config.yaml
num_hidden_layers: 13
hidden_size: 640
num_attention_heads: 10
num_key_value_heads: 1
head_dim: 64
intermediate_size: 2560
vocab_size: 16384
hidden_act: "gelu"
norm: "layernorm"
norm_place: "pre"
norm_eps: 1e-06
positions: "rope"
rope_theta: 6970.0
rope_fraction: 1.0
qk_norm: false
attn_scale: 0.125
bias: "none"
tie_word_embeddings: true
parallel_block: true
init: "uniform"
init_std_qkv: 0.0294
init_std_o: 0.0
init_std_up: 0.0294
init_std_down: 0.0
optimizer: "soap_variant"
learning_rate: 0.00198
beta1: 0.95
beta2: 0.95
weight_decay: 0.12
lr_head: 0.00618
warmup_steps: 200
schedule: "wsd"
decay_fraction: 0.408
decay_shape: "linear"
final_lr_fraction: 0.0
batch_tokens: 131072
max_seq_len: 512
doc_mask: true
z_loss: 1e-05
train_tokens: 721900000
max_steps: 5508
dataset: "wikipedia_en"
Each number is 500 + 25 x the weight over its row's rms, rounded and kept within 0 to 999. Layers, rows and columns count from 0. Numbers have three digits each. The size before them is the row's rms in percent of the matrix's.

# q: layer 5 attention query, 640x640, rms 0.0841, rows 29-43,93-107,157-171,221-235,285-299,349-363,413-427,477-490,541-554,604-618, columns 80-159
# k: layer 5 attention key, 64x640, rms 0.0723, rows 28-42, columns 80-159
q604 075:506498520527500514538524460528503481465464527484505519487527526508508525507537421507466530503538529509469536478511489512502505476487478544498505479476534535482503496494498525493462505529507493524473506518496504498521470492497519490485496521
k28 119:550486509497471511516547493506484505488518505510486506501516535483498518476534499519498483477496493460505520485513501500489495533513450493494518522509498480516497506474537450513491502526494494499498487511473512557496478513467527513509503533
q29 066:494535511470519469486424520503559507466521464470493502442533514532545504492525526517493486513485514497529513510524464520497580513509523504473489496520493506496481503482468502500524519548485501488458484486502530505531516527497518474446510525
q93 070:507520507513488526489508512475528479497494461497483505495496483512478497503513526488534511521535498472516508504530492513514537443484485489498459491473495483498515489497516516476491531524507517513486501488470455520518506499462479521515493499
q157 173:492492498471465490501498540533508473478463549520490489494530510530493489539503499502518505518504484508521510480504509502515501531511519552500503501525519531530472508463514511492484515525533513481480508514464466513555487520426487502526535510
q221 076:512473482513461517507475482488513527504502513534446482503490450509526490514527506483530545498502509491564485485524503482505503459499544498441444508532471501535502491485513490513497525524489486504504513476508508474552526508516458475524518471
q285 075:493509479464509484510458524479532471513505489472537563477525518478455474501509498528538482487466507487487476500516514505511490519494472480510494521480486463503484529498573494488485503473482479502468474491487499521511525497485490486511528449
q349 116:466455511500480451537482517540488466498483504532478495495517464490511492520516531513523493523479498492520490490498508495511476530506548542485454493498508543548536513474548485459463525479564511472452482529478496490559522525472488492505544487
q413 188:496453506500464474505481524543476456472497524522491498484530492510494509540494502501514501503497456490525485465483500493510487509487527548489506518520521531535502499459526494494492532515531527483488514528465462513547505516429486496521514507
q477 097:487450496496503471510505495528495493505532503484485501493517490479451480536496497513501508505505483497482497456503511480515442506479464521463498520524487478513510487481474497571501492485485535511504503504495529517492504474450484515519475472
q541 071:473462545458495485498459549475482511493503513484508507506472500450520538510501517493476480485478522473536495471470498494517535475506509474448504496501547546511504505503512488487498485488499496509474496515522501514506504502466516498528509553
q605 079:472515497492536439439475526485498444513515514476487541468505490486538548546525499536518522502525497520507511468487506485492478461489495495491455517493490505517495475484498497471508548517511485475472481508498554499520524492483501487527505478
k29 122:462423484534461524499483505522477495506530515518463503473526499486468479532509475506529530499509479454499499475491499460506443515478466530491493535518532475507520472511466528558539509487472531480508515508517522524471516475446481480508480489
q30 072:499490534535507549484540554552495471524493493528497448490553467547490490521524505480513510487503572507532554501506510500487500503520461513488525485500485521559509517498519468492494492432534500506524488511502421522525424512471510472504475520
q94 070:508492472566529510467510462510482510488523471540441504524521512519477522489487472489517516534531514512505530509481504499481500469532515505531497532490536465485489507480470508539508494501507537508500513513487490506477480483472536516538495490
q158 184:509510499469475475481514500512557510500507544501524511486519520485494529507516495498460482482536479501471491524454513496491430501497486481528533499495496489558483505475516513522529428497522473494533514474466494513450476548478516479513444504
q222 077:504471483506477492493521498496498495501529490499487481460520509461491520505501498514560493452518512533503499537462503497511489527492471486518536517529493487513479506507517497532514534509480480503484520532485515543495473501478517500582520502
q286 074:526475534487526552449516472498478515500503488503487560527528480497495509479533486506500537507517503463450492486534480472489523502529521485506488512484537510477508513493484478487491523502462514504489504505511476537467488458526523481501527527
q350 121:505467487480469492490519499526455454517510491466481536489502536499534509482479495509514513484491492527466492512431505502499488524499452474492535488521513508564491481504469530547519458494523523487501515500483497513440436528506501496522501478
q414 190:508462475470493480462527513533546469501522545496502504461534540462510538503511491511476501471545470523498503524467514500495453507498449496512550503499479482578480489479503504546511439501516466490544529487484483511451446539485507484495456484
q478 096:498464499478458517470504515494483468461552512472523528499511500510503539505536498512495517485514475503517469546494502497499497513489495514546572495452468489571488516500492512526514511502483418459520536514504490518476485517444494505489511483
q542 074:527507460464526475484511525478466482505487512501516532519487513454491512497484503499485506503552508486492486481537463483501501471503492463499479501479518502507502514471516465511497516522520512512501470520507436440513496490488497522490492513
q606 072:497453514500520521486579493489469499480523464480497518489499516450511496502496470476487519502485514518445530481480519484486477529462459529467534513494541475560499497473474508518554506491493510445510514519513496506493443486520515502513495456
k30 130:516499476457485504484529515500522482467506504451529513494540504500492550480501502553504510486485487487484511509467542491511532511465475463505562479463477485545538510484488501512506509500476426486503554489498513484479519479472527509516526506
q31 070:474482519471449522510513510508489516486519504524500543501481506456499496496549489520467512488544517498476482501496491514523501477494534488441528439503534499524531477482543496522521491444526528468502493491496528514517447461513505489519487518
q95 069:518506534492555499473492519469503463496482472540535525502491496496527464456547506526509515436511500510482493535450527514514512496519517487480501468476532528515507523496473544501479489523533530481541501499516507529510475511490503475497442480
q159 177:507480528554466538512507477480429497478504461476526461495495516486482551525492503489497521421508489518514471472500517493484516497509472512459491500531459485500566471534497491497456485498478514506507502519519451510514517509491523493484501491
q223 077:499522482493522515515511490497502480494525470453498490479471464537526461512485488517493512489504504538510478477538526504497533483490482509543526452470525438547463471492469521499505527493486497559513498513522533533500491528498543498530488503
q287 076:512542518427536527445487488528495495500524458470540450489498436534512499476511498500507501497525484517528488469529537483490520517491461523483519504494537528486482494478502537515498534557520463485496500499474543472506459495515510518529481465
q351 121:517506520507509546499533511478499486506491463531577501470506462510480564519496472519517489471512509523517492494497514499485494516494501477502528464504502487532545479521486505482459480532488496489511516518479491484496485533471506510502502487
q415 184:502484532558503551525502482470457514504488438498532479478500491490483532541501502513505507441528503510518481494514515503494505522513476507492527488513470502531540483527502484497450506511486491494519503514507477481483483516484504491474508495
q479 098:516532506522507483509456505476510514521520481514476501469480475534470504493488500532511511501532496474496502485498533482497483545479519493517526522467493563543483511508457497508521529440481485500513499525509498501459472525489513511490500503
q543 075:468531536458483520498509520473511442510513478514467479505460518457517495506513542497510506492510520472463499535430480511515475465520489491509513492460470420523526494473530512519497487557506482516507520509471528452495450510493500507511528476
q607 082:520536545461487494493532498541483493478522514495534467463526504513524482558547513500507487477566497459516508530510526498496485520492462505502552436462526492511472494506494502503487531519526451466519489504467562476489455475548534492555492524
k31 128:530526528523514493516480502495504518533495478518475521464466497539468473502492520540496465490527513503510502485507492489482481517459501516496509535487492516532512493478501503513550517463456507496486504508520475470457491524478497516496506531
q32 084:511496487458485516480496458480457513512470524525560469504503544506540445535477477513517494496529490497516500500519517509473514482530540485526481523536486498551488502512537503477496537512529472521510514511465533515463484538532512536502479514
q96 111:473472500525471504502524428435532497497487518508488473499500508517492504549492464519529528483507517509525492512538533498498523508481479488537480503456504503476505506472467456535476480508554524494519506488538513520519564483473497506479501505
q160 047:504551504505530510511502515500469529500480474509502535506523468451508490466478486481478493480430501539482483477472502517484495511521461504449525511514508503528480514477503490481531514543498530511466509495517518457491519522456485489509481485
q224 086:513446450518513502478579527497500478485511546553498464524502484502469554519538524530553543486485483505480499487477493490499479514492506499560497484551549533557534523516489464495447516515502490546495506496492484546524529499499525496485485524
q288 082:517480492502451462498501478450493526499476517479489486521499537554495476530548505495543480534503501499509527481502500497502496547483518463494451520550510497515480502502541523520451525481514526532499479497446514439483502501502487508480515478
q352 072:498526479508502455466522484492511482499532514532454477480489515516536501538479545514501538492525504481451526464546494495473483485492459458530454524504528556531562477529518469489489534498468504511478511520508524520491490480485513485482532550
q416 063:542504501520449549452506530493467475514512494494503427514423455482510524497500506483480506496524510467461466455487499509500487516524485520490493494437491526519512507489472483449527517495500532511447465495449506519487508545493511489523515501
q480 065:509502513506476522450497481520521528494504518510525483528511493479525510501502474498498527522479471478578492500496524506484436476505536482495494498477486514489520512485527457526483518518470449500508514501496503474493501456487492490495506520
q544 095:507441476504525478487520551505445487493473498466519507546499485457477491524469501526486504502461514510519511505493505508515475475478499518439476487541482481492463490504530447531476513462499508477526525490531500487449554492448480508522501507
q608 109:523525491510498494492481443467522507504540504451505463516494533497506482538506508491522497487512500556476505482557470497498484510439530503521488503530480486522512489510523454496476473510490552511458508495503545473509553475513487486507523506
k32 049:535482521491495487449518529510505528499490532522457528505476470504508559502490514507496510507475501484485487502510522507482453545476458511541510511426480517534464485470468487494495511473467475481524486514506502517529502545518532508491503481
q33 098:488475519519470464462525501489539476479497520511461533505483536511506550485563513484477490478529487490487513489495522507509488509519481475528509502528472537474523505497465519501492499546500492515489496508509478562519485524523507466448488514
q97 091:514519497506447520476517571499456517556499502485519484508464516471467495457516472494519508473515493488508478474522506500516510506493532499531504484499447499484508516484460503501511490488528527495545508501458471489509503457461515500505493533
q161 047:489482470462474467508523463503530510509435499574467544503491523490512505476476474516540529490493488506474505516468478525520482470519529491443509538497535545504524476529509522517503515536474471495480490474547496505514507494507486517453489483
q225 083:463468503518510495525519497500475532513519522479508475483491521510451476500535520514553499503502503496537472518548491497518505452525514477503503496486503513505538510506473527497549496488506514495548510470517486473482504485468508478513465485
q289 092:526487498507469520490499507533494487480498500533532545503458495477530518472513505486501480483529454484488471525466481492499480460490502499462503501557512502516483498510529520504486510504473540472526487505473461487513434513502502483526494487
q353 074:485458521522516537518572485523477482511497452523470539495492501484505485487495504489513510463520529437519491478495498493498517508509501505479512486498495520484498506456500517444540535505483487470504499477497490500510528466507486493467459501
q417 069:536527514489457502500434515514539514504489454477503555522473520482511471486484483498502478516508534476470483548442523493484451502486545493472494512515488467511513500522503480470467499479473498505510488501515542506481477486521506521469550518
q481 062:528522468504469505497470494521479494500504452438474527532483480486492545503492534506504526508498488510540495527459493504518536559492500498488531454528461481514480502454497486493504520558515493530494506497532579508463527493544510512476537511
q545 084:538474479498490433476491513513446468508484492524455492515498489466503531516515513497530520486519479471473532499483529512541495492510537490548509504495443504437469492528531526508489525514500532480450510494485509506519533519504527528502474493
q609 119:508435561510479495482529501524478517519504514540486512469477472486485531494523490521512501489533495443497466502459517495482436484542515499526503500436470504503504501485481514521530502483535470523534497496488450473529440541466499501487486491
k33 053:501520524524495508506487535526540548511513487463499489499520458507495469495454507496492501514551532516487459461479504459440494501479474585482488532514481526505513521489490483479507456496528538493522512504474502479480469514529475494530563511
q34 085:508515450452483497504502526511438530507476486512488465536500541472524470485477493530511481549520477492507536490499496512489503505538463486479479503493514465530533488503499461517456491483480492495532517496514526513442474492511502503524528524
q98 108:528466519492514467489510480493479527458471570537535505552519531511507486532498477514520469504469495528543522507528529503502521511473487515529481501544506553468460512512471507488465510530511495510499509477467517506490531490482519506533520510
q162 046:466523517531507512506520457498528491487504467516566472463514503511490487502501493490459489494460507507446510514500485487529507488523452508481499484499504487492494498478510491480486473547533494500531531488444466515473521534478534494469547491
q226 092:519466517511479487477501481553475506464514502512532474528507538507500512510528524518515503493468510486490488444512489502498449483486500533583510476504545568522509479495515491512432492499504472547473526487517483594523544507510521506514501520
q290 084:513482495489501452514497517541517521505483513553543477511516495475508491497499514497480454497543517520486504517519484492534523497499547479507512513563562496481457509556525514459463532503511506498522514508452479512440489502492532507507523560
q354 081:501408489527499455512461511478532494497506571502497452510499478551499500493533508497531513514516478547496530489523475495508489461461518510490473497546518516515539527545496494508470513495476495495465519512489503492491512501463493505540529537
q418 056:504442490545500451502511540465506500512506495500537535498477510543510535472465490526485514502487525498484488458497544497499516500507421488504487492529505515478522491450494500477499471500558523513483488505497532488508488509550500523510499499
q482 060:516490491456517497537471484510458526496501482487505500473568495501513475504479472539486468505478502488522498485549525500487444482506532510469520523465465511491443497475497460511486511459491510483508472491465484470474490512492503501479557486
q546 090:517477480466528493473481473510511493508472491508490521481524497502482476479488503500513482501515510492471513523539499520521497496501484497444487498501525492482449543526494480474486523575529485505512510492523491483493552481505518521519539491
q610 091:525494517480525487531498521481517483508521516482520509497529541494535496531496498499521491507532544520497516499559496491504506480507506506487465450582502518497458498529483514532442473497479469469483526480483557490515517511484503486490549500
k34 053:479541447519456494490453481539508504468497508503447519476465510537516517471487500511541547542448476457540512486505529495476525532521511497495539499451504498519532447462554497509550491451516482470501482473530511509521525461520524527506455491
q35 089:499457508539491516470485507537478450475527541521485423524521483489506517507495479481464498489491508495470515479488469525519488541532504467493502498491512507470527494486519504545535502525484488541490507499533481543516449477530496472471533507
q99 120:485502539502565487508488548545478489463542458511519551476496443483504515471480510506481502525489488501475469534433516502477487474489524553483508496485512520530531510504513539506498481440483465478481487518453472506529477466508490484525507441
q163 047:497503539486452504484517509525459522498497484531497497485531539466553474470516507507489511500509496493497491517486547509490500513454509486538532507429457518489504484509457501491506468482431497488518498480510466489537493497487530492524506492
q227 087:503530510461532498528446509526511523510481485475520586467451512479501485508475489482448484495527509494524485513506531511475497465516490504511495529522493493531532483492509557517503433503455484514498480495479486501482499493506499503538496506
q291 085:497463504488498517460500512537493482495542490514534486468510493455516496492489516497460506482463500479524478521489473502490444513527509526482515486448480472502507470509494527488480502487449527460498497511514459477512518463508508497518506495
q355 072:513484491471518507495489500526496519514481461499526562474497431498483506475472460491511483473454511482468474513445546507488463489507505503455535515483510473486499499489502513476490516512466498473511471509489498521480413511469498497508499491
q419 062:522539494499462472449535500520513478502465508483527499442464478513479512501495483486515529490497491523550485501479539489493517484461530453480499502556462448498509498523453495461497537523498517477467511490495509529530524529473481517536470504
q483 060:494477498438455486485448517461478460520490529486488467482537513519515489520536492503507490504499488508493519525521508511488488497472463537521475514464502480503528491502492498506501487515491453515499493508489479474481520534494503527534497479
q547 089:513538475495489470505530464495499514505508526501493526485498506497484497491472475473483518519534465498476489521480506490497494474526488480493551509466477503476505486487472532532568464519459506514457493499532488489581476514552497483514478463
q611 106:475468521502508505511512561499491532464511445527540541494525508513494494477509491512502527507485519463489443517465518497500417496521511522535509491460470503508501494469491508524536529457492486496498493507493474520531488503494499516475484479
k35 060:488495493469535461570496499494562459501463496455475492462485497473474487495499508508528552495520505532536536473509469501503539469533550466530522490574497467476478513516535509510501548540479492511506526498482535498449508512487478488445451529
q36 098:494535500518512470506473502498500445487498461528458474496537458500471511527510474479520518472488499483486496496478469494525503494483517484494522482473532489471538503494504538507516507495509540475472492510517486499561519513525512486500481499
q100 110:505526499463486512459476487537520456507522473457485533479527498487479501480492494510464494505516463470461518489443484498503500507482489506470549491464467468535510475506556493464519482557486520487470501517510509486502474488487526511479541511
q164 047:514495480508487512502534498472555497490502525499422433450491523485522474505523459515506506525503489495495504517493569488484489498525471459497490510502534508491499524537492581495509518510474469515504508502525521507528450478501493506560482494
q228 099:488554499473555492519483449480529484523505462476481528491475456501490516476477435501457499516512506489524519486469453499479505513531516525490494529467517474552511508516553508513496476517499549501510503507513483485485508488521501479494494507
q292 088:483472504516498521468522487500519451491506478547477560497492497523469534496520527505498475438525499476474491495489509500511496493534489490526505487528468504509468505489494508510526510530478507499457522500507514511549462467486515507501479522
q356 077:457514492488503522511521512531503512511483494521526569481479478495480489473437466503509454497488450481486493474445520513486497496503530497468538522463486470498445471478547509500540474500491546477464519486545499487468484519525506514495461473
q420 064:516486494466489539474477505534439508495515481485517504555477500481496505490532500484494478479488490490501487484495511493487511486531554495467491505511508487546466500496506492532473559523456500502491505494517488509494484497489502516493473506
q484 055:517471470490442493492499500493467498504480528473532539478516498520478504513502528492470488514508512467472496508466526490481515490470465531559503515518492482535524506484510493514513501491523503520522513494507503501499497516470475497518534472
q548 105:492526482514507475546521533482514523515543458480532468486470524515503530472487522477491508502478523482511500501494504490489488492507502475493493555492473461510501518465468558512515441509528523487478483506501475530515461495512505488497443493
q612 094:486483533486509558475484519507471524478507472556533576462482478555498500493528470528486480457494463480519467507448483499512461507502524474532507485475510512500500491490516477501489510545524506496520490512475471555514476485470497492483451468
k36 058:458511494540466504508472531511472482529506508541552482515515521505518497462521474478499502517525483481468451501473511485501479491497514486475493529525489466446516498494463508504508524550494544517521503507501467553516500534512522485496580473
q37 088:513530492548504501522513500498494476492470461520513440468518510504501488502480511510521510525448513539482522516528530486504488497477475455489515509465500514492527543548507503505495536484536537513534509501481512490523432473492523514535493485
q101 105:510500483472453524504503484496519464520491500490481455493535454504485514546500502493511526489479514436554497476501502498479484536509489527518472525453458467528508495451494463508513543468497481522438518494508495504490511503465510484545495474
q165 053:503493527492467549480541503474495495524499513501474475504458468486496507484487479474522504480521483490478507505488476512496512475516515517571477499479524524514508498442444523467492524500505518491480484503528555490528455514539533494528446509
q229 091:498486477503543468496502511496489499473552508539518454494544502477489541517517511538515519499480554540491495459469526503503485501457497521466481427501522497495558522468513453523457522440481478502452513512498503527474502471484495507500538466
q293 100:475510519519469544507513488513507506531461456524490497470492481507433469508475502506520485482507503456544500493492509506501471519521494515497509518446475448509505505489494493526525471515503555502500487493501543473494460527527511502501471517
q357 083:480494512485478503482529480508459488481511473520496506501500470450453513501516477520493476500517510470505535474486508526511477474525511518516497489434503527520486488466523508492549518515487514521519515515461500520549502504516518488535492516
q421 062:494508492482542504549507504529496506500467476473522501517577502495516514483500497500510516501518522503545511486497502508518497496522509471505514535522510487532456495466509490511505457524529490504528487490495551489495493517486495511488459467
q485 058:504478497499459525501467484509532475538505467506463464525514483480473502516449462491499515525482480505499544505480473495495501483450513503546483530515490476521483507475505508525518484515517461516478512520503532531470538464530494487481536534
q549 099:527506479464485520506536543491447476525480476509472545498542528476527510491485532512517497497538525482492480510437503499490487546509484492513519482527486450527522529496474475557475487505468485540483496504470461519502474534477496496496505491
q613 108:506510508494471544468496509506499499511471504526500465516499493507502462513507466465525453512498534466562530484498512499487457478526495521493515529478456499486466481463527486525543497503486519504438495493460540524500512520496489506524449493
k37 067:508498501575499444527531521472475504471499521473474490564534536490511542486494503522501552519466497532508467502537550493520458497479522466524502507557521531470533486505504487507508501493509506506503509506469507494486521449533486501465503479
q38 095:490502519555479513500458527492534461472540520442493469509478457519494520517482531492497483505526492445515510506467477503506444511525516525536467530454488471532510513462508485490457546569454536501489521517490447492524484458499487506527517480
q102 107:501468492504495531473443502500525508481484489495561533468511481491520508469477512490485484515535495503442454481493490499496473466485530500475482501487506514485490492515466534479485500518504466508524503513489478493534527525521525513482530473
q166 048:487496526479461546475521416501454481488517521451470488497521498451517456492530465516459529506514547502505488521494515503518550543477490490492498495514521487531526487535468498517471465463472464508580506512540471505512411493507508492488478490
q230 100:522462489492490509516462508469541520471483485509509527513495540474474486450493509521480492514551465492492482494520485505512470486484471507496515502524485502459490519495487489517445453512511478547524497504467465494493520467479517505514495497
q294 090:530504487490503492504493502496523503482522509488527498475512481471513536485469517499504484466466451500501498478458484490500483507486469430494502483484509481532495468513502520496509534512451534481520513528525447465492484510503522529531486452
q358 074:474517498485511509536529479464506502517464467539500536477497397489481528518462451516528489494502463437494454481497553518509509514497490516467546514454500498463473476481489499503486511526467536457479478506507515533520478502493503482505480485
q422 062:496515498442480505502471571498495521476494489552493550532466443509477482492487469513450528477460505482500492493463477481483511492495566509472480544540473479516475463482509491508528556489426473531502497516482497519497477484458488524487497508
q486 064:492534482493457476537522508501484510523497487458464479486538501503497545539486468482481507528479490455502483539494518498484498502513465502518534464468485521484499461515485489477518486529497492500484485491487493483449537538489506485513505493
q550 100:507539484509464498472522501514520474487518525526499494478496495496494518417491536491543490500507510491504495494485490489499496469525466545585484539514499471461507497497462518500478497571513508486489495501507455487494491504480496516517501484
q614 097:477514486502518515533526506519478497491499489545501562502516464546504479502491468479485492462520467482548477455442484501520495487521495517454512507474536479493463498488484495484552492497499517487498491524500457536476511474496499508496498493
k38 073:506488528524436502512496463540482512491497520555489467486529518503506508477493493524506545530485486495515525487470493491475493463527537485495497513508494485500495508507508516451504536466542458519470497501530525514576528516497531500495509497
q39 099:482484489487509479479470503510547526525508482512527523507432523480497524519526505512493473499535489518491509472479483518494477461479509521523517552516490498510485498479479532529472485471447466507521497501497516507454470496537505493486534541
q103 138:506508498538545477536494541522492521501503522529504493508464491515511508493508498505457520512527468525484505521490476508480527469448510468481542491468540482453540506490487554562484468494479460493548488493510459528485433483504515500507486514
q167 045:510513528485516497488525463502467507506493502502514547502470548535465477509499526496499497459508492541475517533502506492513479480501528459528461535526538504498519503496491481440507486512515481502502499484486493517471534524454507499526454442
q231 109:497524522514498514514471504534527560506495503546467515452453459500514522498497516506484474514546494536487473523471478496488521486454504477531493515469485546488531498503481523496495486538429466538523490497522523528534462488522517489509503534
q295 097:500453498491501497543495527529525497454538497518532481506467486463487483529511498494450522509525482502451510482517460498519482470486476496493500522527535537497529505511494525534496474484501454498529491487498473501495477501521526485507514506
q359 079:506472502540505538538498538519508516450479521503530493496462472475517477503506467495473498485483491490432527500455474504500505482488511449475550473500533463484487505516551535487478513505474478480511482486496494526527484481486484511498518474
q423 055:522499526473475529493484501570509520487472497434476492476457446512484533494511494503476515465474532476453509463479510501462518520502502507524516487506518515503503513514522486492508523526505533471495511505466473518478522505493497475467468487
q487 058:514507484555549492507527474518498514499516492503472499482502469500509484512526514491506490498483522495520500500500519493508529542487525490535490508467476489498485464486499461584517544512510506491499499504508520506532522506480506484502529511
q551 110:473511470540510517474474534524494513508495508507477476511512495514478539486506521519497516487529453510496492495490442498494465449527493484498472483528504477479536487507495485558474529489495461524557489486512489455531545496450519480536527501
q615 099:478488515484506508520498560508539479476488475495500456520495503452495497479492512488472534526497500511456499460489500487515576458445469477499501500500519497484562533500505568530461537454535476488515477494516456494493462469533501497492505505
k39 072:483518484508477507481525572518514526528477499489441454524508495518505521478522513505467492496490528493490503490498525487487495528523492512501527501496510492534540512511464436519468482441486522471497537507468495493477492496551460487485489487
q40 095:515459505496476544538515474440489555508510547473484491456456533510523477510524517501486500498485476492543500509514496506511515575468516485499524546506488489546505497552469488497495534510503490495539516489471465463484499468539451516513503511
q104 143:484474517559464503517483425505514511500483574524535515517499528556503493530517473502492483481487532498534524478521515499498496531477481536513524523493448487469478504500512512505495497555550501473448514463488561529519494574501519485489524478
q168 050:498455514536499525496492523544513499511493513545526547491523480549479538498459469519495509482485495499494458468460503510497543498484499496512515471497496501484476516456521517476514505523538471519473475470474516508517473545498519489495425496
q232 100:496517494557453497499501449512501491487507525506545505507514500508531498500489485517513492507450555504526522479563499499485401520493487509538514494491457499483499516519502517479520534514541499507505487499518576467537484567486520531514510472
q296 097:515498495521461480477530470477490506504462526538489505516488522564505545519508462483544500536488500468528509520530533497513518552496463491550527509504453516476497475522487501492527478557503467523508489484497536501494505502478496518497530464
q360 083:498518535553485472501480547519496487478533521468550488513546524519530491470555484521467521507508501525513477445505481506502511540497451500490449529502516512484552486480513479547522456464517477502502503487494527453501493514487512516532534505
q424 064:463511479541499449515476517507497483480533508470504500513543536508507537481522520498498494503525505535518485526494501506531499506499504514459478487522514503434536523496501476503492503511550489476518506489539537480513469517502542500509498571
q488 057:475540481489514510525486486496487507511533457529526506502503511486513497479495466508474502468485497527492493484481502494494475506465529467451524479494526507462505500500518445524507491506479507480494471496499478494536510525521495523421494519
q552 094:505491495543494547496498525520542509496506534482497500503531493489497490476497487507556501511516508520472498482531467512493540512514436529500482446486519500451490496515434474514445501547503486533494500490518517496475494509532462521542471528
q616 101:483521482471476495483493485498495492508468524498534504508490491529489493495459472466480499511538503457597501525533512507496494519526458511499504503481468475529489507508502470475519506530504547519451500490495605483479532499501485509528506502
k40 081:503521462493532450499501536491512493473550467450477486520505538490508513508501520474498508537500492513528518537515460491499505500528472487495510476554490480496530505547478522497469498517470516494556511504513485522430491469493489499474528513
q41 109:494497454524535472485486545519502559490508495530532518537479498491536505523481506504510495566515483463480480551506506501503508450478544490473470484548510504532501489503518507528506490479432478509530520474507500510519543482510498501529530541
q105 117:485481504531539476518523506502532519510503489517518487528503502522510517492482538479499507510504513530499507499479541500510468510484530448478415508525520501478512510527471493535516526490527525489529493502504525495502509515481503514512495466
q169 054:490493459472475476515451491559479485520489516467578539529469527513535508512518499497468469528513533516548507455512517473486467529532527495516470498503456488519511508478491510470507499512489478532497518491546519501465516483500481509541515474
q233 105:498507500497529484548498506527484494491458474496522518497495505452489515492491510521501494483501492499482497518500478498494493520524481488473447504501490530530547510513464510484463493522498532496532507509510471489471547482498497490521488507
q297 107:516504473495573496516479526520502502505507519512511465506501512502533508540528519515479507540523495514484467512486469496508506462440510510496496490530552497482515480513505479487418480491472426501562489498525482502490522492533494494489500513
q361 121:531502507553510484532473517522546506477474537538511494514517498515539521471495503510497505490465509530482519482523478502488448496434463469449515473516515519520537531527526502494419518461539514499492513509515461499502518486478505483478516476
q425 067:511476468479523536537494497513532505496474557530454535460513515520533511496499473519485483486544512518451529469502470511504501492454552534448524476519500486482497516495494535458499506533533533480493506493511516522524482475483511513458497468
q489 058:454485491515501556490497509498503476496499538506536519501521530477504473506513506541514492515476494493510494500524500508520517505498564487470499541503519521467494485486477499500560499533496488492505519515483432511524492522515517523527496489
q553 117:504508479492543507487483496493491516490462445510448498530503491459524509503506490509502479512529494455459496519499485493528485524479530468455468500491458531452493474530517474503507513553504509504518470499498495481482542479461512515446549492
q617 105:500515458493546517511487500480495517487547445515495515475500492505511514512506512519467499535519516540490532518517491509473512549463468500491487466523523498545519463538534475512429508439455474439505489500473495489453483489516519495475528495
k41 085:534495537464503483515506492453462488468491530486448493491508496492479524530507439511516493504478546499510491517510490526511573482529466487521479472499511509477556473488508531495556508492516493489473542481474565488533455489517502505524518525
q42 098:503529454508472531505477461513497521502525518472494502502498501476494574488550504508515518495530520522432513533529493510485499509480461480478473520464546435496512486505507493538524528481482450491555499516493515502546498510515499511496533501
q106 125:486487537540529471495502517515508505487499520508463480514489498522466524522461510487526521472479455507485527454482498490495503481502480477471518480498527510489522511524512495514498492484490547508513502519480532478528491499494501492484481489
q170 058:497514527513494535477508531479492551491476432501518491496524461483456459519488515495500475494499513472485487491568517499463427542522458485498493520458510520503549497497482504489474505512484492463552501501539478439521514444464494499527560495
q234 106:502511525516511501484507478512506517508464551555469544521510491473468503477503524492502511474516436513466498480525494505515484482501560488482521487468519476451536530517497490516484523501554569544520515475506457498527515467461534496478502498
q298 093:514521502503490518497481482507511479518519479515490436488486479479520494495526505498524501447518464507444501499520486478495526466498470479529491513516469484498474504541471496495571495518484522524487496524496463491489498530483501502486466497
q362 087:512480527580476526479527502495439485483494480524477538512506512548482492516491440522534498495535478502503499482475516485490472493502449524532561469479506476519464468513513529501511482493498495521508493505479532547498495503496481515477519431
q426 079:518481513517536482519551519474550509508458492516497507436493547534499438492521454483507502517487472542514521512503515502512485491477449499512539461486483451500502509499483551474533483497448488484468504508520540491482474486497466515490491498
q490 062:507525511482495486508471523479494508473527521498503445494463497497489539484532480466524501455504482506496512518517500485510542533488483524503540514529474520506512494524439510499518517488524525505506513508524496475493434504463455495484457492
q554 099:499501491530491507496509496511500459521529490525551510494502515519484441504514435502462475504473476496545504523539531489485498521531483504499539500502480509519467500496487512453494408458524500483496492494478511510422461507490511507480485480
q618 100:484507510501497484448499509505485487486524453492519512526490517481510532513471473495469503469539494467502505491481525492499533486528509506481473508515509490487463495521492520489523498562483526484531499509456451469457502546480513499527467478
k42 080:516521454460523445503502468471456473507502480498480549471482557528548467499482526529503489538513493497439484540506487509521508509474476449517487477474491470531483497494518520481465499543519474447483499528515518516484476493494493530533470481
q43 100:535500519470463512496467498530536489483504524486542469501476514529522504513524445508540524493475514512503507496518501501484499509489478517528535513530503525504504488541518535482514485525461480498529534521514519488468512503571489499527492502
q107 114:530475459464514524489519469493504528501439540509515503523465524485510517559439473511543484501524510476501491506517512510489450544512468521485525491485471465495491483501542483505529501473471505502457533491468532458462530496482475502474548525
q171 055:504513525478482556472508514493507478469558530486547523485545509540523453474478500498516506491474486491463504474501508493513450478517454469498474507479494525475478500523473521487473528535532519501443459514490552547532491538475513516473518508
q235 107:528437491480420487504541433531486509502491489506457534492504491499497520520521529510538513481470513500498497537479512511507503491501523510500480526468492486509479479509524492534514516446537532510471540515455488517503495509497467502470529477
q299 094:525504557507424537485510508523523517519468502515530512504496508508496517447490483525551484462469565533509499528475501499494478505511540464498493506516437506463476495496473495525517498504555543494500512498509521480507492532506483503538506508
q363 101:484507522497459498434521495493396456496527481484465465472512562527495454500499507495506508483486531507484465521463486504498534480530542528494465494499532546441509476473470510499486485495435461506546485496511472527512464544477501499527512544
q427 065:494510506466458459528490524516524516466511534482512507447472508523480463489488464501451535500440495488535502515521507502496541476521515532510489474494580524437538497482480527490523470483505481499486473487506501500529459546497510497491495496